Part of a small language model's weights.
Architecture: rotary positions, biases on query, key and value.
Training: a variant of Adam for these matrices, 95M tokens, 11650 steps.
Each number is 500 + 50 x the weight over its row's rms, rounded and kept within 0 to 999. Layers, rows and columns count from 0. Numbers have three digits each. The size before them is the row's rms in percent of the matrix's.

# gate: layer 8 MLP gate, 320x96, rms 0.12, rows 185-230, columns 0-95
# up: layer 8 MLP up, 320x96, rms 0.111, rows 185-230, columns 0-95
# down: layer 8 MLP down (transposed), 320x96, rms 0.136, rows 185-230, columns 0-95
gate185 102:498534549518597463476569478449565524455498429561424418574422571462411438508536514504633532442503532448504582566544500533478547532469493414489520458474471406447453518495469458519500485530425468469551469450536660543474462466481424458491576500470523520511554541541553456521462503589490511466
up185 097:446484495569477410481477544490503507507495447476557509547500468563500500508623370557563493422560518591517496453559521599430496590461545454452428491577544484477560472464489566520497497455507468403383509494439417522533528514470468577458534492590543494559479444483418490486471446490418514454
down185 097:426601501499487526534561506563504498424442525545532488455526466528435453535473492518553477552516406532417526573571434422396561538516464424394469446499561431465507487527482491547464510571555552492523537536466536493458492377528441479556484521495450554493653555448505521467450571456526495453
gate186 097:526463502481493531512546500518521471486461472528544537495549509468514599488445554477470585467475432483419420514417583498459455546438541551543566569524460594571473419535433511438445397566531435481530467532474522423501518474487616536497473579533469448540544553375483397429458513446538523480
up186 096:514528537484485563534630481529491527471437543454537628490571521462513529476403446421493520426453451452474433445573513415509546464472493534544595479526518437540461506562559530551486459484481615433434495465533451526520610544493422440523535398559499485486538563495492537480508496551445578519
down186 093:491468606511572444430493506504444381548498541399464458403556535465442448565435528517539486510537526459556521528477544504490494559530547551506507498432420515445528529452492513437532578495531552528516547471552521525531393520445355474542528577539495515534477568515435451434575582489429512439
gate187 103:514518449547514455549528488520512588519450486540449486539515448508498441479523420481539563417629483493503436471429513537586598468520492450417522536477566421469554459507487454418532466565417466529450506507471569487539506573379475569508542485625454560553556506475554467434459501559540484428
up187 100:519558454577542493570479665547527436534469442442508518520544534477563468477465550485616501552511402519515428478523540453555553521536488439499445454516511468380514509494540474469474492511523465550563389529467507508416493547507594455627521531507492507626439505570530461501460532516488496475
down187 101:546419513594467446466493555468546469553397421405464510461485465527483554557548444452499470496535538486621528461492466549478509506535471520496375478480461538481432478447419543536463512519584500476513499457515528586519452511519510513488507570420451536477444506492669539536510449562393546556
gate188 093:443547550588478455396496504470484544518592441461465576491558585401451448480470582524515550486561419434498459495541464483439491405513528428501512516586454544396475436513563505474459571505488531629507497487493460469588540605473453585500505477514513424518436516488521530449497487433501513540
up188 095:468515484454511577528471532514513500435573543466447500543468543404443498628538567476444525469418479492523547479454504498465461546435417505483442392502487522529537485418395523517511421549462466465456470516413518483538459537460408457445511541533439573536528496423568445456397505471446460612
down188 095:456544478614497530452472413492544560466419360469444587547468465514489408543445470525439430484471592471536392481436447567466483435493462540532580510517508485542423543527499507559439492643542440544500479511529478501430557513557539528527500521483560494524557525522550463469515551473556442516
gate189 097:397528523452454553451505478493503559521427534599612494498534511427442588496383513444498540468484468535578435495425551487455474531538443535570571600459445445521532540495521453512564390518484514455425473560556474496502531517489470394549441555423436474465504460410528482529533513512466536524
up189 101:403578574508541462436550563583459507546491508533503550513356465443534507434482527555521509440531400552484463513448502530478484510493449492445520600545451440563566463482562531485506558645561433478493533532523461603419474434522446555479523524548525493437486514477475470584485507478586502519
down189 097:524531501503445513519522481425499491501493638518547467436470463520541450500469439409465452593412522497420476555559499443516547546491540411459489539464608431462438515544494444486458473504609481526517546467459488402628499509440574552435544480455544533445531464566430513513497503605541523526
gate190 104:486437472475466541390450532521478470441569473493430474572598504538519576522509429468474543484529526549479511566498446435590446529583559531440475488555477499509558519390504659477501492591451492493436470589478378511458504515549569481522523491462464483536567476502482489591491438441451471523
up190 097:602470466534441522408522498424499535519490444494447491504511498444514500492576456465492553518568527602528435514489462543645487439500469405508498497571490515487520489428414482499467514473475511556474427366547547539495488528503620584363434529521442512557571484496521494522447471540543551478
down190 099:507539518483521357592447595473483517473492505480462500455394593549554661500476528541400482476486522532550543448440474474440432516467599483490476548432459513571563551483501528512520504550530511506514400515469490517518500509561433496462483522451522459626490482553467437502436574455456524483
gate191 107:538493461488492535439463571533521431523542529470477487513422508551456474434559498416536567549534474569420532478511441465478563479570476397482456515521442494567491523428486546505550532512452466587474448522387539559478533558557562570428506578585354455527511472473516521515509405507394478470
up191 102:490450485432511497566486563386463455582501524539523396496489533479503509525571465488472488500502444561474521622592438522519527419453450554415543631449540424515491450478587448527523528430527471476529568472546417547527503466515541455520557420501546515446480452451467606539483467440436507536
down191 097:446515457540410509525457508587449519514537489492515482511544468505541517391395630534412494448474470446507484448462523469562444431537435484538585505521490538524503518531419500456552477485477527444489594603559613529478499479574494551452497621429481475508497486499536410491571487420559541537
gate192 098:415433488493482528533476464467512515502503472472481544575544577532439500586521545447526555395516426557469525456548490507443510580545411454579478390550432532391581446526479511488473460578461426494477443526579536455553487467452487552484509538404411487476523501519492448568419541532429523572
up192 093:602427428520528468475423429427556494409483525457448520623559504506479501433629533450496464389548609480452457481427460504500461540525460438561406535455489467490500489513426583452466496570537552524540533547446461520490541529518539544534521478493527481477479590452540552444479555498553476457
down192 101:461539574463525473440535537474473501415448489594449506561479604514461438506520453468539471673452450427557485482496577538568403493534409491545482453561480478514511494482418522491444515555490478484480482542511585525547468503584482519436503433563555606562504447462440510557407509541496498510
gate193 096:450525533503549464493497376511530539558543427449441535457498429541538511556452420367572534511451481553429519509507412518537529511527453429423476598495570457508613448389547476470567491535491406509558494512432474505479511525551483485524577576532517474505506507492442557442409565490470506502
up193 096:479545507473434460532449552441489477521582502466565482566598421605433508420438524601441460575592568486541515516494574501486449474543517554462510432550442526542525523503534619505494494469496519477386526446554462496469451571497530561526439538441458465509479496493493451534488456639519437461
down193 094:480521463496519402514432441502446562482525601379527415625426479523453506461516489482479491460625583458448473439493519469523525532443505601491531598465503476491564422539524578502529560465476451577433572523508490503544552523556502501485544523496466448507523413467455561556564445448468527461
gate194 095:466551564503504485464526483563487502512489499578536503526445539505462451499498433537517451572499522565561552532499520573423521469515414391496488513459554477463497499531513586478501467500402398494468508452627565523498583445565455627523427536505446486493494464475427478452560465423452364569
up194 102:494484466586473578464471514519477509495556498598356572474534542517482428524474477558539491527493548514510472479480421430538532478531581433484514574497543545575565432518404554561453492378528478417521499416580444593501540487434515602467436499545482506428489500505457486437465519493489452440
down194 101:503504460466475508458486458500489452518515508469503411391587504495475464499496543571532457504428516463530538476459510469486581525547574513507476477487433509510544581467564501500501534578522489455471452497412542520408460441542463482533505485358446625468544520557613470578525671521485518426
gate195 108:513525537485477440461487516498504644597477515543503510519486497470508504528503425468496589416500467495389506429526435549502499580457501525436651488533515479526614533536546468498473381529508464598510435547451495509482481560526531442504519443537464547481494564442440465411418470529447436549
up195 101:532512545492512512569374503436586466505431464479475497529439519601511430502546565541599519493529520580478460491579571523476471492461511603521505518527428564457434465434533434485498512439496505515491556500521395519442521428467481426585566509464472441547551383596471477535497544479452523579
down195 103:540521437493456526609439495536487489629503555528577483570524539493496461471509436576547555388521560539447478456497590487478473497513509553493426481551498556502515455510502506438475508546499502478491548527416483518520484547468442515479494676448520336504521491515461491464496399434474499416
gate196 104:526610540458462488459492570496426536428564516525485466482492564557536491458445540450535445471471518568525510550572432510483517441455491555490498519388467529535577565466497487564478536457475512475389586434471471421523559587451425563521562487553474475583619491505508557535379518472472445505
up196 111:517538452535485551518508433499534473520537423522556441543536556462524430561476461552560504463579416466497483310433528456465500535542543489469606587485509535551509519430547554465526512565444536501425501452517473528520439489459482495395575490509508510521464466510554457462567557657505512509
down196 102:543416484505535509479504545500472455451527593481498496569471439609498594456424485530485489457465571482427513560536576555519558533395566525500537486557463456538523431576397453534573416492521506541472544538497567415508521546455427562567500502517492451509439472467472512467463335491477528475
gate197 101:585536446490566454422518477576487529434573486514477567466510570490437507459532530493517525430534462447441491641580491462439571516485546440548559545437461458442549397471624414532438532447521524519564496494488517511575525461494415518480533473490509495542527464438546418557463548446445509430
up197 102:501540553534511533516550439484565452516394562483507470465541521530506483490554533556495406453474493489449530471433468489528483559473435517584486633509501527451620390396501466490463465450509487463517498431480460477546606610521490550402490569477486430471540505490462487602482536480596482440
down197 103:462442433448457456478452481521434479533584516535546515470559475464503487527459399442423530613485487557577595405624523466519477453518493529458468464489486538490424571532457507490583465532547516464463507480492486515487504538457533417620476543522540412452428588539529568443471557587467462521
gate198 106:465475418629576523482450441475517456425552377522555495483571521494554385481444441493545604493553475456417486450449514506512505484562539492543435497444461547505534584522506469488503369498526556504495496548502515563536553586574457556471619479471456449515547469464500447519512486486545519557
up198 106:498523525475634487469501611550521490489584539452481573464531551510646520511489562451398451518555554433506431527492538471501484430500560562494571401524578484463478545485496508513426431515461453498589426400477509477362461484438506506519488500519496535451511518404525506467477510539482535532
down198 105:534482525538442542479443545520530545606396523546508451427476473581449476444533594526492446526438455508424455528433451515477569409558468578420614542537580513419501554475526523474491438463553521578463492606528469482460510514410488423494465449511507615482504525494521542488450572506487468491
gate199 099:583592482599555481533531474529518469486519446542500517588492521451482556526475534511481619487562539475442515458475487397534500541496558436448668496510553523517481514484492497493406430473474475538383467526420535509455428512534438555473538506542504473541594565434488544537536372507488517494
up199 093:510538490535530494428445489519384506459540496491459532530444449509490549486502444538503494560488494470564475466507593513660371529480502496438479532596532551482480442467464506482379532585535395549516476539517448500458561482448512511620510466526497556574438495485464428448551454515536516596
down199 095:576508482449535483497453521498502444511503539559442517389410569369473502517488491535535469430498600507549476429540561489580413466494572521635433481450495516368413515469553518481486515501575484592496530488473512474433492520483523535433440441504477531560477529526547581573523491507492470567
gate200 099:459475477509456472513552528449572567460549523458539459510445499391495503524522463581539496413514500461418446379540496439457516595533488539528513620556476599549486476425457488575472440592561445486479579532561481499541494509500421417492505510479540503531530470551568532410407470482575456482
up200 096:523471433506513421456516481525554566489484509463531630410524475572397541509418526514424466476502511484402435562558618536497549501535500550496522536526472552506423471512452531516440475507472494434492440590382589519445483548543586527462442527525522486491572565543481509489503563429587458504
down200 096:499462487548533441459500501513490496462499510542476506533533487512584491467463486514479428552521480611507550530476467551546561429556459526559574400531521512501453546541429483464456437439491579561435420446539553462518556643511550520494473441458471633502377443448458520567408467508440553507
gate201 102:434425525591482484512527497486467557456498472572465591548513511518464526555385459463589542525480593514372430422337511537428535581472588410492505513480559481489441525433527463458550557499531512496482459454516504469581512523506577432517508533414458500459456508460495490458511475475449503485
up201 097:560516490454559446556485570465461453452484470454430588484505556557516502444527470540418525418626525523465492537498457544575485457504548536449450593398530438395625555444508455584509486530361467513538501494528511467558495540470580486489538524517501477549487559471566528475448494459453477451
down201 095:474530451555478459590477486426452462527494526525505553516467546544455403452471392529552547530573480451475448523478494543489543605470480559459507479455491439566542458485515453475440451420519509519562552392423517580553485549446563447610530446419438466611488550476502470563535515530519518590
gate202 112:501562479591441525436551569435539463506467435544464450607563465495471459539368434507553550417506582520462478449486495496565494523528462522527526586530566543510560545469419515486542538450459449553398487493498483516538535569516492491482523439545500334461563548534482529587451491502474466452
up202 113:383517419496539430464549455455542562465522449523425583496370525529530421434523553494538452484472564418485485472505513468571533487575504483551466438534421443420450440568448467470531436455572508552543565449575514512489404511532490507535601552526491508418491512421505518550519544569500490503
down202 107:499518515526502372459484430444528442413510485608456601557487572535536434481459497440471576438527501541540444488510575470542583484499504505586461505471501443456402516518466526519528572479400434562511571461555424417515517516522550560564490489508507482400512522492563484446490487569576441560
gate203 097:400483485460510451495597410557472575476447481524508476496511559536557452462480394444571472503490485513471518515524458603514578478505506561513696491498566532432540525434522494443522478455511470524517390587438558497497435563478528499560534491526393485448528555506505517498509513460455425461
up203 093:448475478460557495490521512545627506517492502529473422523549515569546447512451382478537470497586586522444545533503508575558517410458472544478559388522511447491409586502460493447597544482466427509556491481524488500440506520510510538586514492554533482521452459501441350401499528566450481508
down203 093:443525532551514504509499461449457527555550492542510494390494499519537509566550441512584503470444522501497582467454438573439475530607480604519567491521544513484515412519409470482542483492448480476514427533464483464480503459537614448488367428559559514456443568514536449558501635456478528420
gate204 100:572496489531484483444495508539430434446473613480437495567465423486462479560477490529462548585524521475469421536430465582571455561548550442454565475533497543562509522492473434511490433498563468437556482465518449513534465459510542486536598560420528511496508483456424446506493499363603376448
up204 109:552583586460431486542536461529546475574493515492459566473548506478533409529531494495480482536516489483506459490370450446568564454559467483421513502520511524486581514598441516456559495530509528473377447488466500659446477519513451595491483485571427555456459480509488514505457389573562481463
down204 105:585594550399546487536478603533456503455481571460458482437412547531476465447511546510488501505459427440582486423449447498504490567554515537475539482520489580463444380421461483574638537529496393535498559544503619472500434505557502492474530521507457510534435553490507500538477483444486531495
gate205 094:557501449533452411532539450484474500486462484493426438496504554597510428441557461497529458420482524516469489503513544482597547505590489527598514468516451599535566556496475606474526506524445478569407501587395530462531557509607463454516570466481568430515530532576544421510545464459453541466
up205 100:513479498554481420453465493487438566497533434514568508473472527421542537495433490509555574627454562400519564531568471531448498438561552517446480460499566469491419521556527422547477492437448492541562497465475471515595451459479505574392479532466518519500343537461526542441436558516483557457
down205 095:502536558464536602521439581598576532473487474487426489518448535464461492367550468470518502474470554605515508439522507501540573472459497451507519535441464480493443519445526545584503459462548407504451512544461583627453527595568486451526492505518435453507525476515478442547485377476423470555
gate206 084:388513511634447538456444489488454460529538461505513488491462516503531451490613530483493521471587527471506488612475546459458517455397542520491518438491498516500498471467389584526451439432469486527526589445362525481515437567468557447561497473516462581501469467403508539506581447527533534445
up206 092:539615607459482458476546461475507554546494632485511550590526555558514408550434485562513487452448521486486502513437464496453525489562493552549466430543440497479364388501522586537493568491509530541544536483512424579436572443451521472492417495490416520543511528450558493450512471518460524472
down206 091:516499561499556509542410486504491495493429482491470503633455515503514459549505512502437541515587484491488514499446442556524418481378519517478520553432517491539399477496511423421475468541385380491518586545505486620594496473546519524493509523481484473546549494419548592525493415554566495429
gate207 096:391422423523476525494541459454468531448499593511492533591470404476547528533511492460531489472583513531531540535527475529491495578450516524485525594475452528512539497406483410493542506603514540433545511433520635557464527533479447539498508495575476454533422585468460483524593456495495475363
up207 087:416456529475526512603468441418536468477468558503504557535536478499500530512546526529504506490541450577494524509519577401560511493490473468605462524539477487415473494510518554575483517527526422535531559500490397525443596419473350529522509408521443412484542491480530537548604519590422552500
down207 090:487399496536539547550441446484572549491481465433533502466402537395478581529455506515477582441511466423504494466576429606598469570421513557548489506505548443484485480571541569517518522528512436505598552486433435422476478478522469527440455414550483534534565496461497435563529515521563571472
gate208 097:505509524591477506595393554561539503475536473571460503536600497455408571438431541501520537395529503570523528553462473505431452527412465517513549565461469581476457531529523559542565546508455492585464501442389523455512471525500532446470501511582505508490459475398460448436412426459452518503
up208 101:468554481579523471455572420491565486546505561484488483524502548663476528424479508488557513550498480575423452449465521499535435543482438417547501460433582455497506529605417486410503446486460507489549438514498554417546563483563481530443366551461521518561451492557567481471452519519512488542
down208 101:456536509436489435488514454495499524492414459390472514542447443567535577513524530536495500476577472541533457531445556533509477528371426471546433574578493458511481515469432390494475452454624474549528487466585506461528497543511543512458493461494534402613523466533502529554481433519489589608
gate209 118:488489487526509510485499529520397539507514493528459423557518522540479387438454476489592429529621462507460506531532539594501515508528522457425521532469437520519528491567556594578450446458509435608521623471548519523472525525510508467484518485592375502560573463483502480462434403494482424440
up209 101:462528550516552454513540549413500486473465526485575523468539523536520491457475555594482495546569409406548447551434492473581531533508623511589544546568475452495566455488512519413427492435479552578490510487407501464432457438530589376507541487529515491430461557516528438501409497542502558506
down209 101:547539447408499532600527509493514576459592560501387473515476479507499533577521354476500610504469455517490425450544483421476453488484453572512501456453570462514442423506405454518506497512464476399479519510525498506496519554489560569544561598567512500526509414535455550497472617505489483466
gate210 120:468516493635447479492426518475493646543536469550473579557553601436500473497447551431476574453458487555470613513490500471478428519500473539494448597422483541521519590507552519507500401419434488607516539445561532504540492511430554517481559449547484460457501488480504504491476484583474512448
up210 103:490529515457449492550586458480514425588453501509459430566437577487427511510491457525523511429566591558542513480479387544511551505551536500498417559530585482559542549417516467530475513479505464489490420457544455549467432388460594562538404585486471510556539518532478552502497519478472506372
down210 099:548601465619449480455487488470523488475557567529489465425518594460481542457480469471411529569518497457492474489486473511507499466475525477501521512442520459537499461482439501527547455454401466465496477495490463504519460479577504513481524601428448696586553543456453638516526436547542554439
gate211 095:532457542537463494451397484587594400560475552566499491582494511518507446508465543425625551469464592481489449492465502519482458538497564534482486567446511519582583532565557455572514484497382561496476509514450540542559502537528465564497465486478514438361490565553543492519487526531437491422
up211 094:462438456473524463551513509468481465441483457563620527403533489498560528582563496542491536523501528616495482485540521356515479463457480495503376524398422419464478449412541529511446472553472476499545503453499472555543522543537536551454477467519583546424534470441459470474540494372503547458
down211 092:480521485613507475502539530467456548397486515566560534664385437566439506500495532474556473531507446539450551475535511524480516523528538504374501505363468511450501511538451491427534467470532459538468539524415510502489520556558496547541505436522508514594518538492505457469473524495345455521
gate212 098:404548497439525577490419546499532513461549523486506523595458495372438520461472494532460547429519530446460613523490512454396504557530483554480553480522515410532593516579522516496467526469473475470565460473519514453505366523491471504557485527544491444434620534470473465562444439413554557494
up212 101:513427497517558426567501502564507462513503369581509510451600448430478494575424509547445469519554420489488489575536573517473573404563477545585513545447501545571427465493535528517525518593490398527499489475539506510476501460552435564490561464462529518508406506545478443448536522486622455523
down212 098:507429500449524410533609552490468493510507596575480464515535403454517472505539459585487505549525468552469494542408458542565525477542487516559498493509501482536457477496490549501532553491520488465492480518495342619462404454466480571547476442489411546594444495517495483512526343505562535461
gate213 094:582493448467512449453529557557495515406488531507522548558506479412456486512457493452510485476479541532439497593501513580569503464460422528451392521600574486424597444519486547471529390505538448598439524541542483536478459500462578442440564509597384484503518514490467509608484466498510479468
up213 095:539587477503529428434404610450495526458526518451554477540533492391501466464490528412431413445514514528445522558441581549581491551463515486484522544427510526500492529534532520444519489536529493580566558539462442483441513468528510458465647420512506506547420464506430583498463481481387509454
down213 096:445540455427457439588431525494452487476584535497545506491535470398498472558561411442461438500557544532538527486536513426441458449467570535442457528549586407508457475483493492487543548573464566402515497482496494540526438470517516455523515430561537549521497504579483491494524608589360568536
gate214 092:496553470542603495477490471506517543508540480556487549489482465420457555450513552429499575436499472556478518505484540526509525539497475393543530435547466554478475497462546444592539538497480484480498467477486422507642507535439592443522424544528466457421503567591430538481403381564446483605
up214 094:497402457423494560485441581523490509532480443491469600504396438493415502489549516500514454488468431521446540481459514494552521474552550509436535485433581561503401484506521482508470558510489474425580422376504535432536652437551507553486541488596410454517519466452541512497523479459511542455
down214 099:493504540475443467518556459518507473475562520383465495521446506537561425564512475410465478402549492482476593490561385549515487501514440561459445421448567551579416512567560461387433438541509495462534535439493491530495566540614531478532541472536454584520466539410490500499535473499568538518
gate215 101:505527438623444480479504498457548523491540478439457592506432440467543454497482512472469582468452535530475518493413499555442473549522468395566522504389521543523570514501538575500483591474399499592506481472484507543590447509541497456543501498582541466527489508469524479539450488447658482612
up215 100:513505385420442516532497483541508524470516542497511458512520496511516484588557517404542506415470470439488524585423517486472504457522572548483537430530473550533450539545573565466481504464434496453488508538593536480545649494391497519470507458555473484413500421603628527464463558470500429529
down215 096:358469461419521564566590460483502558497466456473438395540514465558558469517488516571469534491554552431511507458629551461478493571540458469393580418543498483519501512594514379529520449560525424454476546475568488532480548506460509504435509439539517538472462567515536503449487478543529455523
gate216 091:437455540524431460467569545523530473443539444540456551443412449547512434550510517455501561508427449585526474504553446547505438490452551448509477499501488506520521465387529520474500454473515525484445549425490501592554576444464462495485553521558406596560486449401601517462483469409514471632
up216 097:534546526585524490518638507552519450538569422542418544492383423553481561448430504507515516567527424504471409444515456526539472544427464447483482510475494561514491539495421526439531571526575496486510456509512520593526491462503567499479589492476502495399449461537504641456457455462479572525
down216 094:508423402488438566562418544464478476511593529546481550347627492445464594599578572471510537504520511465515503518520511512486501369549517480498534456540483465485477544452461530489453464426432424490488505508563456505464592481488511566523465469428502472581514520510579483457497433466515543530
gate217 095:459557497478511503480467534544435475438508457546536447548604435533572504584545438530481578507454434385498495549435512444578493598429515478575530498554447501479553392455529518553427505547523493459550534539533505575478529494533388471538543573493519412510473436411476534469471462495404557522
up217 098:539506612485508533469556412449391470421487524504505490499453491463505520429516543606513507476491452516538495488529475528558541468502505514523481512473569539422455546502461437547495448536454551426486459559465599526465454608594593501521425483608460498508489455539482382366478482412507499517
down217 098:531594535554547459513448501537513438397505513551447598526491462426541519528483441583426498557534519484386520528595475573467479512490589405527519452508482478508520418513530454587529535611615432398451481441475513454454549527448424497527507509504481462550460512507489523511402492527491458524
gate218 109:414490497529525429579440558622470589466592454506450465545463549447457481445487423464504555528535441572447510567526490485558540506493563403428552478378443519616520488491469450496568575514447462501503501511522547533506530531519436542495506535525530508448483538449539498569392461400518467512
up218 105:572524526506511501540544484444510462464543577559543448514525534503533504372481483575472538469477568509433489379426365526485527476481516547499597545517502459545464522399554574487472507461522500519462580543476472507441462430518535419473532496445544439517482610363453504434566504451463505468
down218 103:439492526493574560502551518471485553481474514536526585479515579590558413403438484492483444414496517499421502505475470494527584523536451493627585522482490588494472444472552489492480479440527509564495493481604410494510461499457489537422582370535504426467542506426441444506550555499556484435
gate219 099:489459400499525503511466412518512565445622513572569443577451469518403466547415433499446457474477477424456541548568509571562459456500487595457600439492494602554521495444515512471482508500548488537510527498472569462518505503420506462516546449422434473491520573532455551564515407559537538554
up219 109:550455531509487522541483531554476442517566456559517444543590411582563525546508469491502422446490538497545442544557546508545542442445474484477472513473393504447564540428426435474559497443560463482466441485453459499508443605499553462460567498499628468448533441468405573486394443533443490472
down219 104:477510508490437504542465458393599461383567547529534416330562439533476502481398461468475502570514542455484397539518529490511557541533425481524500501533527533554542449496494600500503587443544542470568542619515508488506505511518469528561520544526441516461485537476462492473511552524393479486
gate220 104:499531433559415457550434475486517490532461426501443587525586443438493464530462434527569458495554509510459573517534516515527436527471404435487553518537480483524531567446507458496466361548426446423521431503512538536454625489475524510438508619542509504462564550538554446475564424494439450523
up220 102:507515562575386479488411536528496535507436544495479521442557471440558560438514526458512471512508525560484589448541503563482541545497495496465602527448449497410592515536468547515612524413524525503493638507548477462537564493455491468416390465550508450435438471497442421493442447462518518549
down220 102:439533550526418567588566433449411477538536465539470499429625468455569469456494488488574445399525513468540514515459518547511551490528446474532589450571526425433456464524497495422575518498456541477475501544529569402413546523507531466434540520505504500384482458497570483518526596567476526530
gate221 109:378460516563537499491477522472487521491537475540459523445470480522481570466465516522561480423532443494490486579564406523556473544438555532419482526540536413492525524493516440547570502512476417487462595407484532485453596566543513474446563568457439422563506610528397525470504415543530465587
up221 101:527457513546560457527624493445452565462467485482519500488522590482546567463463453517584452465500457439544501565473453473503468595547589403523521523603545476373495466465509533545528559461454461548535510447420520488462478464505545386529453478362482473489456510475459551451596479505494552533
down221 105:470506476509510537610539518470471478458531587481488576430422511522460488455430509589514539482529539475626487477490522571490493401517562525490473503578485623531419412450463458494478474460509594491552489524494434487563486513512521489471490511431401548465462534470593524456366536585574476509
gate222 102:563586495480541499511547568478449464499595502492538581511583457476565571494485561452563467479480509498482567567494525522456459463394438503473453573438507545606577461423540490443538461492421546450494550425552483501470618542460532537485568432544443478502581442491482576466540483401465471461
up222 102:432407565516552536539460515446387464523497494523392545551487403443545558484523464483438433526504488369513433526474471482456514476438385468599537580516462455483432480527557565514465530529564493492544472561560457475555538432538568489574465581560472446494524596493523464497535492485527501534
down222 100:478565496506478520531524548452494451498514515504548516470512542504487419487573541570445476523438540586534497487514534462440495447555410493428464477498455578522438455431592502587516459548622472407406544548423441514541524553554401470610497498470426493525530431478574496478446574528485403522
gate223 103:464509398510429497451440485418490471558558419509466426498483511378484481509474389436448523505504527530513439524522524478506473495529396546451599488482407485509565471400571511493541545559454529518525552500490487519434528597571557559482482546495444473551457630457461538412466464512456517550
up223 095:397476485416430468537477612477456537514429551443494523489483555448370538459542488484489522413515501579466438483486377533471458480458523545543487451524455452578476555497515574520532482556519504449509499482504556479506472457527609430587618461467457513472491543569547499543477480481475520630
down223 095:517485452561581535490453516520468517440587345506551462503553474525490481530527507537494496477460411408530429498565475521553526417514500545513564495505501499516386475518548495458470538563485492548586488456400466512442563427539489486538584615502512588516514499491500360489508540452482591444
gate224 105:485481482515506531506519504428453622467545504633493523524499430550437543474458386431517538458558514492509480581510500564520499577519495522492521488473440430619440474560585475507556494400482458536451488554459461452570454497441515460429506418546517486529538427385442541451543489417492552512
up224 101:441555485503548494617569487531500455504573519540514379528558508544457470508421521415524538523484440546475463453518511517542550559484414496540470533501617392467434417509598486497528500501405535432496536478402434505470560471536434462538457528584517438467506491496479484483436543597544572488
down224 106:518522462528497508500494485507455470534489422440435480443579571477501455523495458478484505527478562567513528516509373390499470355510459578466463548469531509435478478447517506597558501500514596613457534485424478460485516521617598550524509472475569442505545560457416552521474570566504466462
gate225 100:447490415497581466528465522432446415455480553632428459555420543460478384530498499491517498518517451405556557479535546485413489460494473497539534432486522461480566384552495663487566482550482561549462530494496535506535525597477488514510475504449551523490427515428484428492533518523448515482
up225 091:463514477554470459512547530488524454483456422455439525548470345474630482493578514584553494481518480504469500444499492496443519538421578510562463551554475431513471448516414479531586528487495484447496497384518496512513504513509555475420500556535546435634527502514409519558384542454559522483
down225 096:491453430479607519587526440477500461598442532457545633485487478484490469450484529541438424551580455391527419520533488483508511488524462514513532475505574552548552378431523583514542516487495545471516502510482407440565442521512467479566508619439543523433521547471481524478510512598472444457
gate226 088:405462434470443500538503471585504580445535455486403492490454580564524514497415550415507431434473514536448532470466523549504515496443556473490553561503508537474506515471554493477515569479427430544392481485410519530535464490563405589447500514439463529511491621398391580504498488526504482538
up226 096:460562534567498484486594456479472529519514478554643388474471515531542466599595486504531500440492531512468519534409549536521457534627446523553528428442522511546548465574467615458418489500535526449520495525514448488516585510411617539469515477526464407527548508511504520426519454475497493494
down226 091:475543448551487517439425562514545560501494438494483543590532492382488419481540510491444538575588527517474511488476471474520530519599465491468473593486494495453424480468459485593544461448549592497451500561470469460495419554504409427464633438497462412564497477498464502574579498556568473531
gate227 096:530472461464609444476564492472590487462528620521567427418503557517503467429523480447480444453504564426534470473500445504502467567472446523461483614464522537506518476465505463578503510453450519520566510392522567521522533513580541575523476487507535442523600417494524620546561511420524468421
up227 097:519532477505608517457512450490591565450488398448469560580477566455493527488532521478537446493468461525457535634392509491402562557501538538509481485385443521395515441545544456494457561578541504448473518517480481519614477478566438466578580489510513548561480490482539485535508533509518581458
down227 093:512494530514394530431515507435464511584473447469532467397542469551490543534493423513505468516409541517551510385570434547648483484476494500499478519439540504528560519455396462497571531378483497531507463544470586491470508544389509500519465573569522469392516522515499511529470588522480462559
gate228 098:402496536459554450541622559462518516466509574477458501519399598534534531440496419565533343498482477562466594577452470455504578505475462405492518498514572499543560550469469540567526454474489560548416527519485551526473542565490519492508520436475466488517512477483493556456529499497457422389
up228 107:525501503451421571558462483490446559502505516461438475492461485463441501575536467450456415457553452463568565527478472442531553453530512407538451464468586471476487521535470513507421491480553459476528544499662443513469503535433618538506464477539543504489464499415605429530551590471566389508
down228 100:474466516456616526418588491456467505571444508517543444455624405443416504545484559439551572461505520511447548541521587500476503468553461565559450441587501514436515420506519463524501628495520519606522491423526457502501505528537547460464502494505491467502429458459415463465410517554487550473
gate229 096:401509395544566443489577540543473480498521464531429479497489524440477448445489523519535462554577510499537521433530393510527502531514515433449504521487633525520600542479538591543492506520405448476476526482518571535543494534599406542512499474613514443573490450509431527511524567417519445422
up229 097:564563395480494480469447491495515491522587528419492430521485400418507508456498579469482610485464530493527566466530464528519526554454522502474490515522549500377521542506416518590486581526474471447584554515452532525541562497524446378495470505571543514596495441557439518529497529412576483409
down229 093:536435460468570477582370560513466472524476502442516574391465428605567555422483490451517533478499472480615565461529466506558523476491496447485559542586494484447498478546526548474468490466561470486501494576500408443463531493450577538578448522608418449462499550494477421488514545493512565548
gate230 101:491480495610469471507447504583510505481522548401416516623529525527484527460409475352544517448550503488470514540432480498488624528477519563464529568582472471493543519503561470435562475480553396484522576532534455511421432544540565511481577472518577479487482509485486463515473467421404492486
up230 101:544497545485532532436524395510524464539449432534540513476515555488457580527554518459473563490534502542470540521400424502540547489548485487375529585491442473523474431434611483462525598569477528438500448409470500506429449525529584524554472476531549510469549488484453601435462509532512385409
down230 102:555489449560513496523495512522463530485473492557523469526375491485462522540464366479448495612530464480380617514433520589565419507590479487512478512470436508506421502572535525415528553588447506553422486486480509564477528461463597464435513567478522426506455535496496579456479530470551485464